config.yaml
d_model: 576
head_dim: 64
norm_place: "pre"
qk_norm: false
parallel_block: false
init: "uniform"
init_std_up: 0.0181
optimizer: "soap_variant"
beta1: 0.95
beta2: 0.99
warmup_steps: 200
schedule: "wsd"
seq_len: 2048
train_tokens: 906800000
steps: 3085
Each number is 128 + 24 x the weight over its row's rms, rounded and kept within 0 to 255. Layers, rows and columns count from 0. The size above them is the row's rms in percent of the matrix's.

# layer 3 MLP gate, 1152x576, rms 0.0997, rows 196-207, columns 384-575
size [ 90  91  91  96  92  95 100  96  97  88  99  98]
[[182 163 154 127 111 111 137 120 142 126  94  83 135 162 129 122 151 160 122 137 176 148  74 177 122 102 132  75  86 111 146 151 190 150  78 108 115 129 121 142 135  90 132 123 120 120 169 110 127 133  94 160 145 116  98 111 138 127  74 163 124 130 159 127 132 135 132 159 109 104 117 121 134 110 113 142  93 106  78 116  94 143 160 101 119 129  91 116 121 138 163  95 179 169 105 156 131 139 133 130 141  85 119 112 148  95 149 123 124 120 129  99 134  96 132 167 188 139 148 124 100 116 113 156 125 101 133 130 151 102 144  89 154 126 117 129 108 116 146 130 148 114 119 133  94 124 115  95 126 115 151 156 158 124 138 150  97 142 165 152 120 206 133 140 103 164 108 139 158 132 123 179 135 112 110 101  91 147 113 148 192 133 103  98 104 126 159 141 159  91 106 137]
 [125  83 104 177 132  62 194 143 149 104 110 116 123 124  79 101 151 157 139 140 140 137 166 125  98  86 133 154 141 151 121 103 126  83  93 147  55 106 115 119 136 120 133 121  91 124  83 128 142 116 131 165 110 127 165 157 106 166 127 109 170  86 134 124  96 118 148 137 161 140 185 110 116 133 141 125 113 127 161 113 108 129 157  92 135 107 113 164 140 108 123 144  84  79 109 132 130 161  75  77 131 143 139 103 125 134 176 117 124 105 110  97 107 148 106 151 120 131 140 107 154  90 144 140 110 134 145 147 141 123 138 119 137 154 150  84 102  88 138 104 113 162 106 111  87 129 123 165 140 137  57 134 111 123 106 138 102 122 118 121 132 137 113  85 141 152 133 135 144 155 150 155 114 142 105 153 117 128 129 135 162 118 138 118 131 157 133 142 100 156 135 158]
 [130 136 109 159 150 141 118 148 128 113 127  99 123 144 154 126 158 155 129  81 114 135 138 124 120 119  74 116 173 140  82 106 112 104 109 123 131 128 127 128 133 141 137 151  89 105 106 155  93 146 162 143 136 132  71 109 121 147 153 145 122 144 134 100 151 122 123 135 164 124  83 121  97 141  98 148 117 121 124 128 153 122 122  92 153 102 144 124 140 102 123  89 170 122 141 162  83 135 173  42 140 139 161  97 114 158 126 157 137 154 127 150  90 125  81 132 123 106 162 136 112 113  96 125 101 136 161 137 183 117  86 141 100 116 126 150 159 162 147 135 171 138 121 134 116 171 140 115  93 150 165 180 160 133 190 151 136 108  97 106 140 133 134 101 141 113 107 132 142 142 169 139 113 137 117 127  95  99 106 118 141 139 137 123 147 122 145 117 126 103 109 102]
 [125 127 116 139 102 149 116 145 154 124 133 100 111  99 117 131 154 123 114 124 119 125 117  99 121 109 136 168 113 150 141 138 125 102 131  92  93 118 130 143 108 153 108 132 107 157 142 130 145 106 113 146 162 146 166 108 136 126 157 125 128 110 144  97 145 109 145 139 105 143  84 154 114 121 103 141 117 179 132 124  89 145 124 125 125 136 171 127 133  95 149  93  97 120 108 115  81 132 126 143 130 139 122 103 104 117  95 113 143 147 107 132 146 106 202 130 134 152 163 123 158 151  73 111 128 132 150 144 113 109 129 121 142 134 151 108 125 106 127 153 135  90 135 121 158 139  89 135 138 124 145  99 123 149 107 144 129 137 129 149 115 122 150 136  74  98 174 155 122 164 178 123 107 140  89 144 118 118 132 134  70 149 149 129 127 145 118 130 154 144  84 118]
 [151 140 106 124 171 161 116 114 131 145 126 167 142 119 124 152 182  97 156 158 178 126 165 162 112 114 146 120 155 129 114 129  95 143 127 131 108 145 107  91 140  91 132 153 148 133  98 194 122 114 139 100 120 131 101 111 104 131 131 139 129 147  99 117 133 153 119  92 126 120 103 129 125 127 119 114 103 100 115 146 115 136 122 123 112 125 126 123 103 113 121 109 113  97  77 108 156 153 109 120 135 109 114 150 163 142 180 125 126 129  85 163 111  82 142 154 135 111 146 117 150  82 105 151 135 123 164 135 139 139 128  97 158 137 122 115 148  75 152 186  89 154 157 124 122 162 137 132 131 142  84 126  99 109 128 144 130 150 111  75  91 155 124 119 145 100 159 118 143 120  73 144 147 138 141 157 136 168 186 134  98 143 160  98 127 124 100 118 135 143 172  88]
 [142 121 135 167  97 107 124 160 132 130 144 133 140 133  68 120 126 112 119 135 118 110 133 131 132 134  81 127 103 170 140 146 127 148 147 137 138 150 140 142 106 128 159 111 115  92 140 104 152 124 163 128 134 101 140 142 140 116 189 124 123 126 161 138 121 134 106 138  98 123 116 116 117 130 152 108 143 135 142 146  67 151 131 110 138 150 126 138 139 137 115 127 171 124 148 153 122 154 104 134 121 112 143 106 109 113 126 112 155  88 102 121 131 102 105 135 112 117 121 128 192 126  96 135 125 123 149 149 139 116  82 127 162  92 117 134 165 106 136 106 119 145 120 113 116 133 147 144 166 153 148 167 113 146 103 159 159 163 116  96 111 100 118 129 120 140 164 160 157 148 154 153 130 107 137 137 110 104 131 146 117 149 129 145 150  96 136 150 123  88 153 108]
 [140 134 113 134 118 123 116 105 146  94 121 141 141 132 136 133 124  95 116  84 129 128 125 153 151 100 114 101 103 138 112 173 160 142 124  99 103 120 109 138 114 137 177 164 145 163 134 153  87 134 140 133 219 126 119 146 135 111 142 117 146 140 113  95 139 137 136 168 120 135  77 152 142 131  95 160 124 149 112 147  96 133 151  90 158 135 142 142 128 110 179 147 119 106 133 161 105 157 142 147 115 160 128 132 151 104 158 109  93 120 125 125 127  84  99 181 112 121 180 131 139 147 139 115 135 111 114 134 112 116 102 114 145 120  86 155  87 165 146 145 127 142  82 155 122 158 129 120 128 138  55 168 112 133 111 118  79 139 105 133 125 145 161  98 146  99 105 112 146 134 115 123 147 125 140 102 123  97 149 142  80 162 153 120 129 120 129 119  76 145  75 124]
 [102 102 112 164 160 126 107 186 166 137 112 116 116 141 146 144 132 111 128 130  66 142 137 133 120 131 100 144 106 128 141 170 122 153 172 156 134 123 141 116 140 135 101 121 104  96 130  75 152  98 106  76 132 156 110 132 122  90 152 167 116 106 103 151 109 154 139  93 109 143 149 133 131 142 101 150 115 166 158 156  92 117  92 134  83 112 112 139 154 133 163 140 123 167 136 149 143 117 143  79 165 152 168 137 122 102 118 126 121 113 102 127 113 168 123 161 120 137 148  98 127 126 119 136 139 122 157 108 146 139 141 115 125 136 120 113  93 156 103  95 127 142 109 102 154 169 130 171 116 155 173 131 128 147 130 137 114 164 158 145 167 150 147 154 135 149 140 111 102  96 111 124  81 164 167 168 141 128 162 118 159 112 101 133 168  85 148 152 200 101  98 119]
 [129  98 147 110 126 159 184 123 130 169 136 137 132 120 122 179 131 122 122 155 122 108 140 116 117  80  91 103 136 144 172 160 153 106 155 116 106 130 150 139 131 114  89  76 116 185 106 150 118 136 146 142 129 138 141  98 147 108 158  78 147  74 139 122 151 121 125 124 115 107  92 105 131 131 124 129 126 111 148  97 160 149 134 105 140 110 154 148 129 105 135  59 103 175 121 115 155 135 156 182 157  94 116  73 117  92 119 120 108 114 124 105 154  74  95 135  82 118 124 120 150 144 143 121 125 115 135 129 103 138 170  98 116 122 133 130 112 157 147 158 166 172  82 171 131  99 135 108 130 127 122 143 126 131 126 143 125  98 121 112  73 184  84 123 101 141 194 162 115 105 122 147 103 112 128 190 135 124  96 105 103 141  81 126 169 109 153 157 106 127 152 141]
 [126 114  97 148  96 120 162 133 156 147 124 108 157 112 117 129 126 132 114  88 137 123  97  90 129 124 106 126 121 125 129 119 132 183 138 131 122 106  98 109 104 137  90 122 119 152 136 149 193 163 138 179 108 116 177 132 115  57 149 135 127 112 173 118 127 126 124 170 149 150 154 136 118 149 143 150 103 129 117 114 110 166 141 130 124 144 111 143 179 140 169 125 113 162 106 145 117  85 111 121 120  58 160 175 118 131 132 170 129 125 112  72  95 132 126 135 124 132 144 164  95 148 124 152 139 138 112 108 140 132  93 135 124  98  97 138 117  98 130 111 119 118  68 107  94 164  95 118 145 135 118 109 114 149 116 136 129 115 137 114  96 168  80  99 171 150 146 148 121 111 100 152 127 128  95 106 148 137  98 123 125 180 125 113 133 131 129  92 132 105  88  91]
 [131  88 132 145 120  94 174 142 140  97 131 144 170 148 152 131 170 146 135  91 170 158 111 148 122 118 129 105 108 130 155 120 106  84 121  99 174 107 110 129 106 150  91 108 147 127 120 132 122 151 125 131 145 121 116 140 147  76 117 133 103 111 113 139 108 110 129 112 115 141 139 128 110 144 169 120  99 113 124 139 125 121 101 118 139 112 136 118 126  52 143 107 167 123 144 145 128 123 103  83 130 135  97 168 137 140 130 114 154 113  95 138  98 142 133 131 145 146 100 107 139 132 106 129 140 145 126 101  93 107 122 220 160 139 171 109 138 130 124 134 163 128 141 114  77 154 148 163 123 187  77 111 192 186 122 137 153 204 112 151 131 152 135 116 105 123 112 144 118 144 121  96 119 145 140 140 102 118  88 188 156 119 150 140 122  76 165 121 147 138  95 135]
 [124 132 123 158 113 103 131 136 142 137 143  95 118 114 118 135 140 146 119  91 111 168 139 133 157  87 159 137 101 139 137 145 135 128 134  92  96  99 169 158 145 115 126 129 141 139 150 159 156  98 140 129 146 121 146 141 130 148 165 197 110 131 147 154 178 121 124  76 125 119 133 130 152 107  67 112 166 133 115 152 137  99 137 122 106 159 114 177 130 146  87 115 161 158 140 126 104 147 115 149 138 116 139 148 113 121 119 122 114 132 159 130 176 158 163 127 175 127 133  78 114 102  83 152 135 147 123 107 137  82 144  78 119 112 124  94 147  94 148 127 124 111 175 143 148 156 139 111 159 116 156 151 104 153 160 108  91  83 120 163 155 141 149 130 126 150 166 120 129 137  95 146 113 152 150 121 126 120 112 125 135 136 112 134 102 124 115 163 121 137 118 153]]
# layer 3 MLP up, 1152x576, rms 0.104, rows 196-207, columns 384-575
size [ 96  92  94 104  87  94 118  99 103  87  87 101]
[[ 88 136  90 120  98 117 121 125 153 177 137 127 121 109 130 164 130 114 145 114 116 139 147 137 149 127 136 101 102 181 110  99  99 119 128 120 154  99  84 139 138 130 115 124 153 160 139 154 120  87 140 120 143 118 150 151 159 133 138  77 144  88 125 118 139 164 112 123 126 140 110 156 136 186 117 132 161 118 113 135  91 153 113 143 124 162 144 110 119  96 129 147 129 144 141 126 119 117 164 136 136 107 162 143 105 134 131 117  85 121 100 112 122  81  94 153 142 111 121 128 142 162 128 156 122 112 145 100 127 120 134 140 134 178 136 106 168 110 133 209 146 146  86 131 159 146 137 129 147  89 171 137 111 113 113 141 115 154 103  96 159 135 109  95 165  69 156 131 140 181 101 131  92 112 125 154 131 120 111 120 141 133 135 138 172 128 147 133 142 100 133  90]
 [133  92 202 107 125  76 111 121 126  96 107 136 148 146 117 141 183 162 169 158 148 116  59  86 124 134 139 133 104 105 127 149  99 103 145  95 143 156 147 141 111 127 150 146  96 160 110 106 142 107 135 135 126  90 169 117 138 109 132 161 109 153  88  78 130 147 146 103  97 127  87 102 142 110 180 128 110 133 130 138 146  87 104 182 138 141 100 125 155 135 142 154  87 167 120 109 127 106 139 169 103 136 109 101 119 183 145 145 147 123 115 108 121 118 160 153 128 147 120 160  46 106 137 116 131 141  99 152  86 108 137 136 101 151 131 121 105 137 137 118 131 123 153 121 141 159 117  99 122 177 125 168 132 152 162 152 143 120  99 151 142 135 126 102 149 127  59 132 132 101 111  98 155 106 130 137 147 121 160 123 155 116 128 110 126  95 123 113 152  79 191 141]
 [112 143 148  85 118 136  90  73 140 116 171  85 138  95  86 115 115  76 133 154 139 133 144 127 117 133 139 157 151 146 127 157 136 123 118 153 133 125 142 127  96 126 138  90 153 130 127  75 168 120 101 104 106 102 165 176 131 121  90 160 126  92 130 144 149 118  99 120 105 164 150 143 152 151 135  86 132 101 135 117 138 168 124 177 125 121 119 131  81 132  97 145 138 116 115  93 181  97 111 144 120 102  70  95  96 133 118 125 121 154 118 132 149 151 155 157 100 138 117 137 101 133 220 152 160 137 115 146  86 135  98 110 139 156 109 160 159 128 138 135 102 167  79 108 126  96 126 186 146 145  83  94 144 124 127 150  92 129 150 134 128 112  66 118 104 160 119 106 155 111 137 145 123 136 121 128 138 147 128 113 123  95 143 149 123 134 100 133 101 126 110 109]
 [142 153 174 130 118 117 105 134 151 125 133 148 103 128  98 152 165 113 125 148 123 133  91 138  87 149 187 117  95 108 163 100 123 123 137 113 178 156 110 141 112 109 145 146 108 128 127  99 106 153 103  96 119  86  90 123 152 130 132 113 134 150 138 101 133  55 134 127 147 126  90 123  99 143 153 152 137 154 153  99 123 124  73 115 136 145 120 122 130 126 124 139 136 137  98 114 124  98 109 122 134  87 156 141  96 119 144 114 153 160 141 143 147 133  87 126 140 103 158  93 125 127 109 128 160 106 119 156 118  74 119 131  80 114 122 109  77 129 147 118 140 146 109 145 135 167  58 107 108 163 117 136 134 121 108 128 115 124 137  97 135 167  95 118 142 124 156 107 114 103 153 145 125 124 157 129 142 152 153 140 144 118 152 113 126 134 146 138 106 108  96 142]
 [141 150 112 132 147  97 134 135 107 110 138 172 140 132  90 125 167 118 155 160 162 128 129 134  99  90 161 140 138  75  93 132  81 146 123 124 146 139 109  99 133  93  91 148 132 157 130 158 153 133 120 137 125 136 161 117  79 147 156 105 106 151 138 140 122 182 145 107  74 125 107 138 108 107 118 121 130 136 146 160 142 116 135 120 115 140 114 128  53 127 123 101 156 111 138 154 101 137 122 155 148 126  98 161 151 137 166 107 128 116 122 154 103 105 172 143 165  83 140  98 162  87  84 195 157  81 121 101 125  95 109 137 138 134 119  95 173 139 125 164 118 161 138 155 114 167 134 157 158 143  56 131  99 124 135 146 121 157 133 116 107 141 125 102 145  86 164 117 126 107  90 127 113 121  99 177 176 151 120 103  66 116 153 136 123 155 118 139 140 139 131 140]
 [106 128 127 143 137 139 168 123 123 133 159 115 104 109 138 111 116 101 155 151 122 157 125  60 123 144 110 128 128 138 168  95 164 119 104 114 129 124  97 154 129 167 138 153 122 151 135 110 161 123 121 114 125 147 164 105 124 123 127 160 147 129 121 138 134 160 131 116 136 122  82 109 152 146 131 108 166 176 177 120 112 106 115 133 147 111 152 129 106 184  96  83  82 119 129 133 163 154 140 114 114  99 132  82 116 162 145 121 115 137 153 114  77 158 146 115 114 108  88 107 173 135 161 142 133 137 127  90 126 117 101 136 125  89 126 105  79 121 126 162 106 202 102  75 135 106 129 128 170 126  93 122 150  96 142  82 140  96 117 147 123 115 119  70 134 162 196 131 120 159 153 111 117  93 189 134 136 123 177  66 108 105 140 144 133 121 115 159 139 127 137 136]
 [129 125 170 143 117 107 124 144 127  90  94 112 131 136 120 117 134  79  77 143 163 129 108 124 139 105 151 103 111 129 128 125 100 129 137 133 100 141 122 124 139 102 112 113  80 137  94 152 127 135 118  86  82 140 135 119  51  88 116 133 121 137 182 206 115  64 122 129 115 105 144 144 121 152 138 179 116 131 159 145 128 150 107  77 159 149 141 123 124 123 163 113 171 109 121 130 153 117 164 129 140 190 118 104 170 122  86 116 157 129 108 133 119 155 165 106 123  70 138 149 117 183 123 128 149 147 132 102 120 146 105 112 116 115 142  79 163 145 114 149 134 136 113 142 122 180 100 129 130 123 146 109 140  99 143 132 119 121 137 156 110 141 123  91 120 149 173 133 128  96  83 155 135  87 101 164 130 133 120 109 138 139 103 160 101 138 147 161  94 136 111 126]
 [131 146 130 105 145 150 153 152 127  99 120 127 168 105  87 101 109 132 126 147 108 110 136 137 134 103 103  67 143 112 113 161 100 115 118 121 141 121 148 114 143 133 130 128 176 104  90 135 140 103 126 124 105 101 134 134 148 140 133 128  99 132  94 138 161 116 117 100 166 151 108 135 144  81 134 156 115 125  67 125 131  97 140 174 121 125 142 176 116 114 132  85 110 152 125 108  80 136 108 123 169  98 178 130 133 160 115 151 100 142 133 156 106 131 136 133 163 155 135 130 162 139 187 139 143 123 155 152 159 134 141 113 132 138 113 137 106 161  92  87 132  99  84 102 132 167 110 141 155 127 159 117 116 119 118 124 102 121 199 143 159 160 150 129 104 102 178 150 139 134 112 114 120 159 118 100 167 152 124 120 144 127 134 109 161 118 167  83 100 136 104 115]
 [128 110 125 159  84 120 114 100 134  98 122 127 144  93 121 132 130  44 152  92 117 130 113 114 133 137 124 116 172 121 157 108 120 122 105 107 122 148 163 121 158 141 107  74  83 107 101 116 111 106 134 103 116 124 114  88 117 114 143 123 104 173 125 145 123 142 167 128 148  83 146 101 122 158 121 136 117 105 143 146 142 121 109 126 108 149 120  98 205 126 103 143 155 110 137 122 120 164 119 144 114  98 126 125 140 106 142 120 140 138 109 134 114 170 118 102  96  97 132 162 111 132 147 129 168 124  99 137 109 127 101 140  96  97 109 106  85  99 117 107  89 126 128 152  93 124 114 104 131 160 153 111 130 132 113  97 133 108 100 101 144 124 152 111 134  83  63 101 108 127 145 196 133 169 168 131  90 117 156  82 141 122 117 100  98 125  64 110  82 128 134 104]
 [149 122  94 113 133 128  95  87 137 117 141 118 156 126  81 147  93 122 114 120  89 138 114 104 150 137 118 103 112 146 165  99 142 117 141 134 170 130 133 105 135 147  75 130 125 122 132 116 196 160 145 129 119 154 148  79 109 106 166 122 137 134 128 127 123 109 150 153 167 188 108 126 164 199 132 141 119 176 172 105 160 132 117  99 115 163 118 124 156 103 130 117 121 142 128 144 107 105 118 151 122 118 138  63 160 156  95 149 142 134 121 103 147 103  80 155 173 146 120 125  92 127 138 121 140 129  97 117 128  84 117 114 163 109  90 129 110 123 111 132 102 134  62 105 141 118 127  88 108 150 136 161 105 159 143 142 151 119 125  84 150 134 117  94 134 134 118 144 146 112 147  78 131 136  99 113 110 123 127 146  56 172 104 138 118 162 127 120 143 103  92  70]
 [131  99 127 146 111 130 125  98 145 130  97 146 158  97 120 118 107 141 115 118 158 127 129 136 133 111 118 154 144 111 122 109 144 102 176  88 104 108 129 143 143 130 110 157 133 177 129 109 120 134 115 132 157 147 156 193 119 145 118 100 127 125 137 121 110  69 133 124 148 132 147 157 138 126 102 175 165 108 110 161  98  96 122 137 111  80 118 158  61 108 116 125 154 147  92 143 126 103 139  91 125 126 143 117 145 118 154 114 100 116 107  92 142 117 104 124 123 120  79 113 172 113 105 139 181 139 172 142 103 124 106  86 139  82 120  97 101 138 108  94 146  64 143 190  95 132 128 156 131 170 149 127  90 125 116 101 117 138 119 142 122  96  87 158 133 105 112 140 111 104 136 114 112 131 131 155 152 155 103 106 103 145 134 139 153 127 151 176 117  95  95 157]
 [159 129 110 114 127 101 149 116 119 125 122 109 119 123 150 135 123  87 114 163 124 147 113 140 116 123 150 126 173 179 109 105  82 176 129 163 184 155 116 105 142 128 146 134 138 129 132 137 160 111 155 132 157 129 132 108 114  85 144 123 141 106 112 110 173 150 124 157 139 135  44 125 134 177 185 114 165 175 124  83 165 125 110 100  92 109 145 128 172 109 119 142 162 158 130 111 144 114 114 149 137 105 107 133 142 149 103  89  96 131 150 114 100 127 119 130 116 116 100 116 126 114 107 104 143 144 101 124  98 130 114  94 132 107 114 115  83 133 107 115 134 127 159 178 138 133 127 150 115  86 151 110 178  80 146 136  82 113 128 122 109 122 114 102 159  70 133 109 136  96 138 140 134 124 139 113 130 143 149 144  99 120 137  83 116 143 100 131  75 116 173 143]]
# layer 3 MLP down (transposed), 1152x576, rms 0.0976, rows 196-207, columns 384-575
size [ 99  94  98 106  98 107 100 102 105  99  96 107]
[[148 139 137 101 115 148 145 138 144 129 125 120 108 120 141 138  93 149  90 180 170 128 112 170 141 104  92 126 141 171 116 151  84 133  85 103 141 101 106 165  87  87 151 114 145 151 110 136 144 127 142 108 145 109 143 127  95 164 100 138 159 148 125 177 137 120 115 126 113 117 100 148  95 122 174 124 124 152 157 110  82 132 143 171 177 129 128 110 135 116  90 129 166 103 135 140 142 167 114 159 132 153 160 124  97 134 156 116 129 156 105 141 126 130 121  97 106 139  65 123 159 133 118 115 150 171 121 134 130  70 127 136 109 129 125 127 142 113 133 188 145 141 130 132 124 137 130 150 101 137 153 160 190 112 139 172 109  97 145 135 133 141  93 122 137 133 120 126 106 114 166 172 133 134 133 160 147 114 124 153 107 122 156 131 122 154 100 106 141 134 130  86]
 [121 127  94 109 113 140 117 121 129  98 135  84 140 135 115 135 180 189 147 128  99 121 126 128 133 149  86 124 100 127 124 126 118  76 147 138  92 127 171 126 142 120 115 132 164 111 137 121 106 140  90 122 125 143 153 116 116 153 169 138 128 115 146 157  97 116  71 122 124 159  99 101 146 138  86 105 126 150 129 169 110 108 133 130 110  93 130 145 146 126 126 123 107 140 107 167 175 125  85 114  85 123 110 147 142 141 154 126 104 106 137 132 113 143 125 111 132 133 115 117 128 126 162 112 165 124 133 149 150  96  95 132 167  90 132  65 136 126  97 132 149 113 133 152 133 111  95 161 117 151 120 148 136 111 160 145 114 152 139 172 100 108 136 122 166 170 134 162 117  84 124 132 136 122  96 103 119 102 126 105 120 158 131 149  87 125 151 120 130 145 134 109]
 [127 154  93 107  94 114 126 126 103 101 101 121 135 125 168 126 122 136 128 173 191  78 114 134 115 157 174 132 119 129 172 130 129 138 148 108  98 167 114 128  84 122 103 118 125 180 117  97 128 188 141 117 119 138 162  88 136 119  97 153 118 142 137 115 125 119  93 111 146  95 154 130 150 142  93 106 112 113  89 146 144 107 101 104 124 102 118 154 123 135 125 126 135 114 127 121 151 142 132 152 109 147  60 142 113 180 150 127  83 145 130 109  97  99 113 150 153 115 103 136 129 126 149 160 105 152 142  90 118 134 143  96 161 140 151 143 122 114 132 167 125 154 102 127  50  96 114 107 106 163 124  81  94 122 136 118  97 172 126 126  81 149 128 126 127  88 140 134 139 105  95  94 125 180 162 114 135 152 147 144 118 122 142 126  96 132 136  97 105 114 150 147]
 [140 118  92 107 125 138  99 127 103  75  68 142 162 122 120 149 161 139  83 133  85 101 166 137 131 162 107 119 116 113 142 109 182 123 145 119 142 130 151 149 149 116 104 158 110 119 174 139 111 127  84  94 143 127 130 138  94 111 127 106 108 147  99  89 136  75 106 148 102 181 109 127 112 169 104 127 143 206 145 143 119 146 145 117 128 111 127 118 140  99 161 162 127 124 122 126 151 121 122 127 156 102 126 103 124 127 133 162 127 136 120 138 143  96  59 125 100 150 160 125 131 112 164 173 102 166 133 170 143 127 139 169 129 142 163 142 137 116 118 128  96 143 118 108 154  83  98 120 162  99 123 105 178 181 153 132 110 138 134 111 139 146 111  84 121 150 114 128 116 150 105 124 127 135 141 120 169 122 106 119  94  70 160 127  93 130 137 164 122 157 166 159]
 [ 70 105 157 128 117 112 150 200 148 133 130 141 143  88  94 113 142 165 140 137 107 153  95  99 145 120 148 154 118 130 132 145 169 130 117 136 109 142 163 123 132 139  91 137 102 122 152 106 171 160 111 134 122 151 159 118 143 140  97 115 125 137 111 122 169 116 136 143 109 139 111 154 185 130 126 109 124 153 141 141 140 117  95 120 132 161  86 123 137  99 125  85 157 124 162 114 141 112 123 166 146 187  95 113  77  99 118 132 131 122 130 114 114 142 104 119 120 168 145 116 108  92 160 115 129 107 124 138 116  88  97 171 170 125 111 138 138 190 129 122 168 167 105 156 147 126 137 144 126 118 123 148 105 125 131 118 122 123 114 167 170 152 115  79  97 105 121 117 165 107 144 134  99 128  39  96 126 111 120 151 111 116  95 141 110 145 156 126 163 118 117 133]
 [110 121 145 118 116 170 129 134 122 136  96 143 142 102 119 138 135 127 126  68 136 111 140 136 136 125 139 113 160 112 160 174 134 108  96 140 150 187 141 115 114 137 124 116 115 155 129 136 139 128 123 133  97 114 110 155 123 126 113 145 160 137 133 173 137 111  81 123 145 112 116 142 155 146 144 103 137 127 112 118 146  73 150 109 119  96 130 106 115 120 128 107 103 132 143 126 112 128 111 105 143 145 177 120 160  81 139 160  86 131 139  78 155  88 167 161 110 167 194 122 116 127 126 141 162 100  76 151 109 148 130 114 105 185 112 113 112 149  85 114  97 130 184 148 142 119 115 119 119 153  78 181 169 110 134 133 141  88 134 159 106 141 134 126 126 151 171 102 143 140 158 123 124 103 153 142 112  95 129 140 148 101 102 124 120 161 120 100  94 107 103 115]
 [127 124 128 140 143 103 140 130  98 107  85 140 127 144 161 131 120 138  91 162 125 131 124 117 162 129  62 121 121 153 122 174 119  81 145 173 136 145 135  73 125 150 120 109 133 156 105 129  99 127 108 149 128 120 146  96 126  95 117 145 145 127 123 131 171 130 174 110 127 140 127 139 129 160 118 136 140  93 147 139 114  91 122 115  94 143 140  86 122 116 113 104 108 141 106 132 104 113 150 144  82 131 138  98 133 129  82 134 160 143 111 110 161 148 132 131 140 132  90 152 135 131  95 151 129  92 151 109 147 135 112 115 136  98  95  94  75 202  73 146 139 154 156 142 127 115 126  84 117 156 140 125 100 126 131 143 148 137 131 151 132 116 158 145 154 158 119 159 116  73 126 124 202 115 109 111 110 130 166 137 129 165 133 104  93 119 153 129 127 195 135 161]
 [183 107 148 102 151 122 146 117 114 117 142  93 143 123  97 130 190 147 117 111 111 137 111 131  94 128 132 100 133 164 157 150 122 151 154 138  93 147 144 142 122 132  97 129 193 160 138 143 129 119 119 142 129 120 131 146 177 102 129 118 127  86 109 146 151 161  97 145 174 132 104 151 160 132 147  85 110 114 120 110 103 139 159 199 180 126 157 161 100 112 131 130 156 116 116 131 113 153 120 110 123 155 112 148 148 165 138 139 146 132 155 153 116 147 106 143 145 169 160 136 112 106 138 150  94  87 136 135 154 106 124 135 116 124  89 107 131 131 151 130 118  78 123  94 124 143 110 128 130 121 113 136 120  83 139 155 162  95 142 121 128 142 115 120 122  75 115 128 125 162 136 161  96 150 134 103  93 116 155  99 115 134 138 132 133 103 114 138 147 131 132 136]
 [146 136 147 128 146 149  88 155 142 116 121 105 154 126 121 119 113 134 113 144 157 195 121 137 127 137 100 167 153  97  99 134 116 104 110 135 113 136 130 101  84 116 140 173 144  91  97 114 110 196 102 118 151  90 173 176 113 133  83 117 139 110  50  92 110 119 160 105 160 145 105 163 125 147 119  73 108 155 132 131  95  88 106 106  94 147 108 141  92 111 132 136 106  98 109  99 126 104 152 126 102 101 120 141 148 142 138 110 124 135 137 133 126 155 119 125 116 115  97 120 118 129 121 123 140  91 134 166 140 135 138 112 124 137 126 127 128  77 138 119  97 113 159 130 133 139 144 119 147 132  97 137 138 146 172 124 133 121 134 100 161 151 132 130 118 119 110 149 121 134 112 176  84 101 132  89 111 121 144 178 159  84 110 116  90 126 153 137 113 137  97  85]
 [145 111 121 145 120 153 148 140 141 154  83 146 144 110 138 132 110 125 114 118 133 100 136 151 103 165 123 163 161  89 123 118 155 143 122 184 149 158 134 144 128 124 131 128 140 114  64 134 128  76 118  93 168 102 135 114 146 120 128 141 100 154 118 129 135 113  88  78 119  69 152 144 132 143 138 136 151 123 156 181 125 112 150  90 104 125 110 125 139 119 135 118 102 134 111 159 173 137 128 126 124 166 126 140 153  87 112 133 121  98 112 116 170 161 160 108 122 100  60 109 176 108  79 128 173 109  95 147 122 109 136 112 131 124 110 131  94 194 130 116  98 151 124 104 120 118 115 147 121 132 122 120 127 138  88 115 119 120 123  69 140 176 116 121 124 162 127  92 147 144 116 152 100 181 136 123 133 175 122 132 154 101 141 140 150 126 127 140 164 137 138 132]
 [141 123 148  98  93 142 108 159  87  98 126 174 130 109 131 130 127 161 124 139 123 156 127  65 107 155 131 132 160 129  96 102  98 100 151 170  89 143 113 102 131 124 113 120 139 147 155 120 148 169 145 163 129 115 123 103 167 137 125 117  90 125 112 103 118 146 126 116 124 136 122 129 122 155 102 133 127 130 107 104 122 134 117  89 146 124 107 123 106 140 130 132 104 130 140 122 146 161 124 177 137 110 177 139 136 160 116 119 138 140 115 126 149 143 139 109  93  92 185 172 119 135 125 168  90 134 141 133 130 174 121 152  72 156 142 110 166 170 153 117 156 124 142 127 104 155 155 141  85 110 137 146  91 159 130 111 121 130 148 105 122  92 136 167 115 129 119 155 143 131 126 103 120  90 100 142 105 124 100 109 132 148 110  97 138  85 160 120 166 163 118 138]
 [115 185 112 142 133 125  74 125 105 135 139 114 150 171 131 147 151  62 110 123 146  86  93 103 109 161 172 122 138 125 108 100  79 135 123  96 115 112 103 185 141 130 128 122 122 119 112 156 112 129 182 119 118 115 119 109 119  98  93  91 135  77 141 113 109 137 149 162 102  88 106 136 105 138 119 136 135 129 115 108 138 120 146 127 104 141 110 127  84 156 113 142  99 134 112 137 125  95 103 158 161 152 126 106 123 134 136 130 117 144  66 104  93 126 113 132 133  71 145 143 160 168 133 105  71 122 165 119 116 145 121 161  96 144 109 105 132 126 118 108 165 131 151  99 119 151 146 163  83 130 106 111 166 146 112 149 120 145 132 125 132 122 120 119 116 126  92 133 122 112 122  95 124  95 106 140 149 129  92 137 155 119 128 140 132 121  67 178 128 103 187 133]]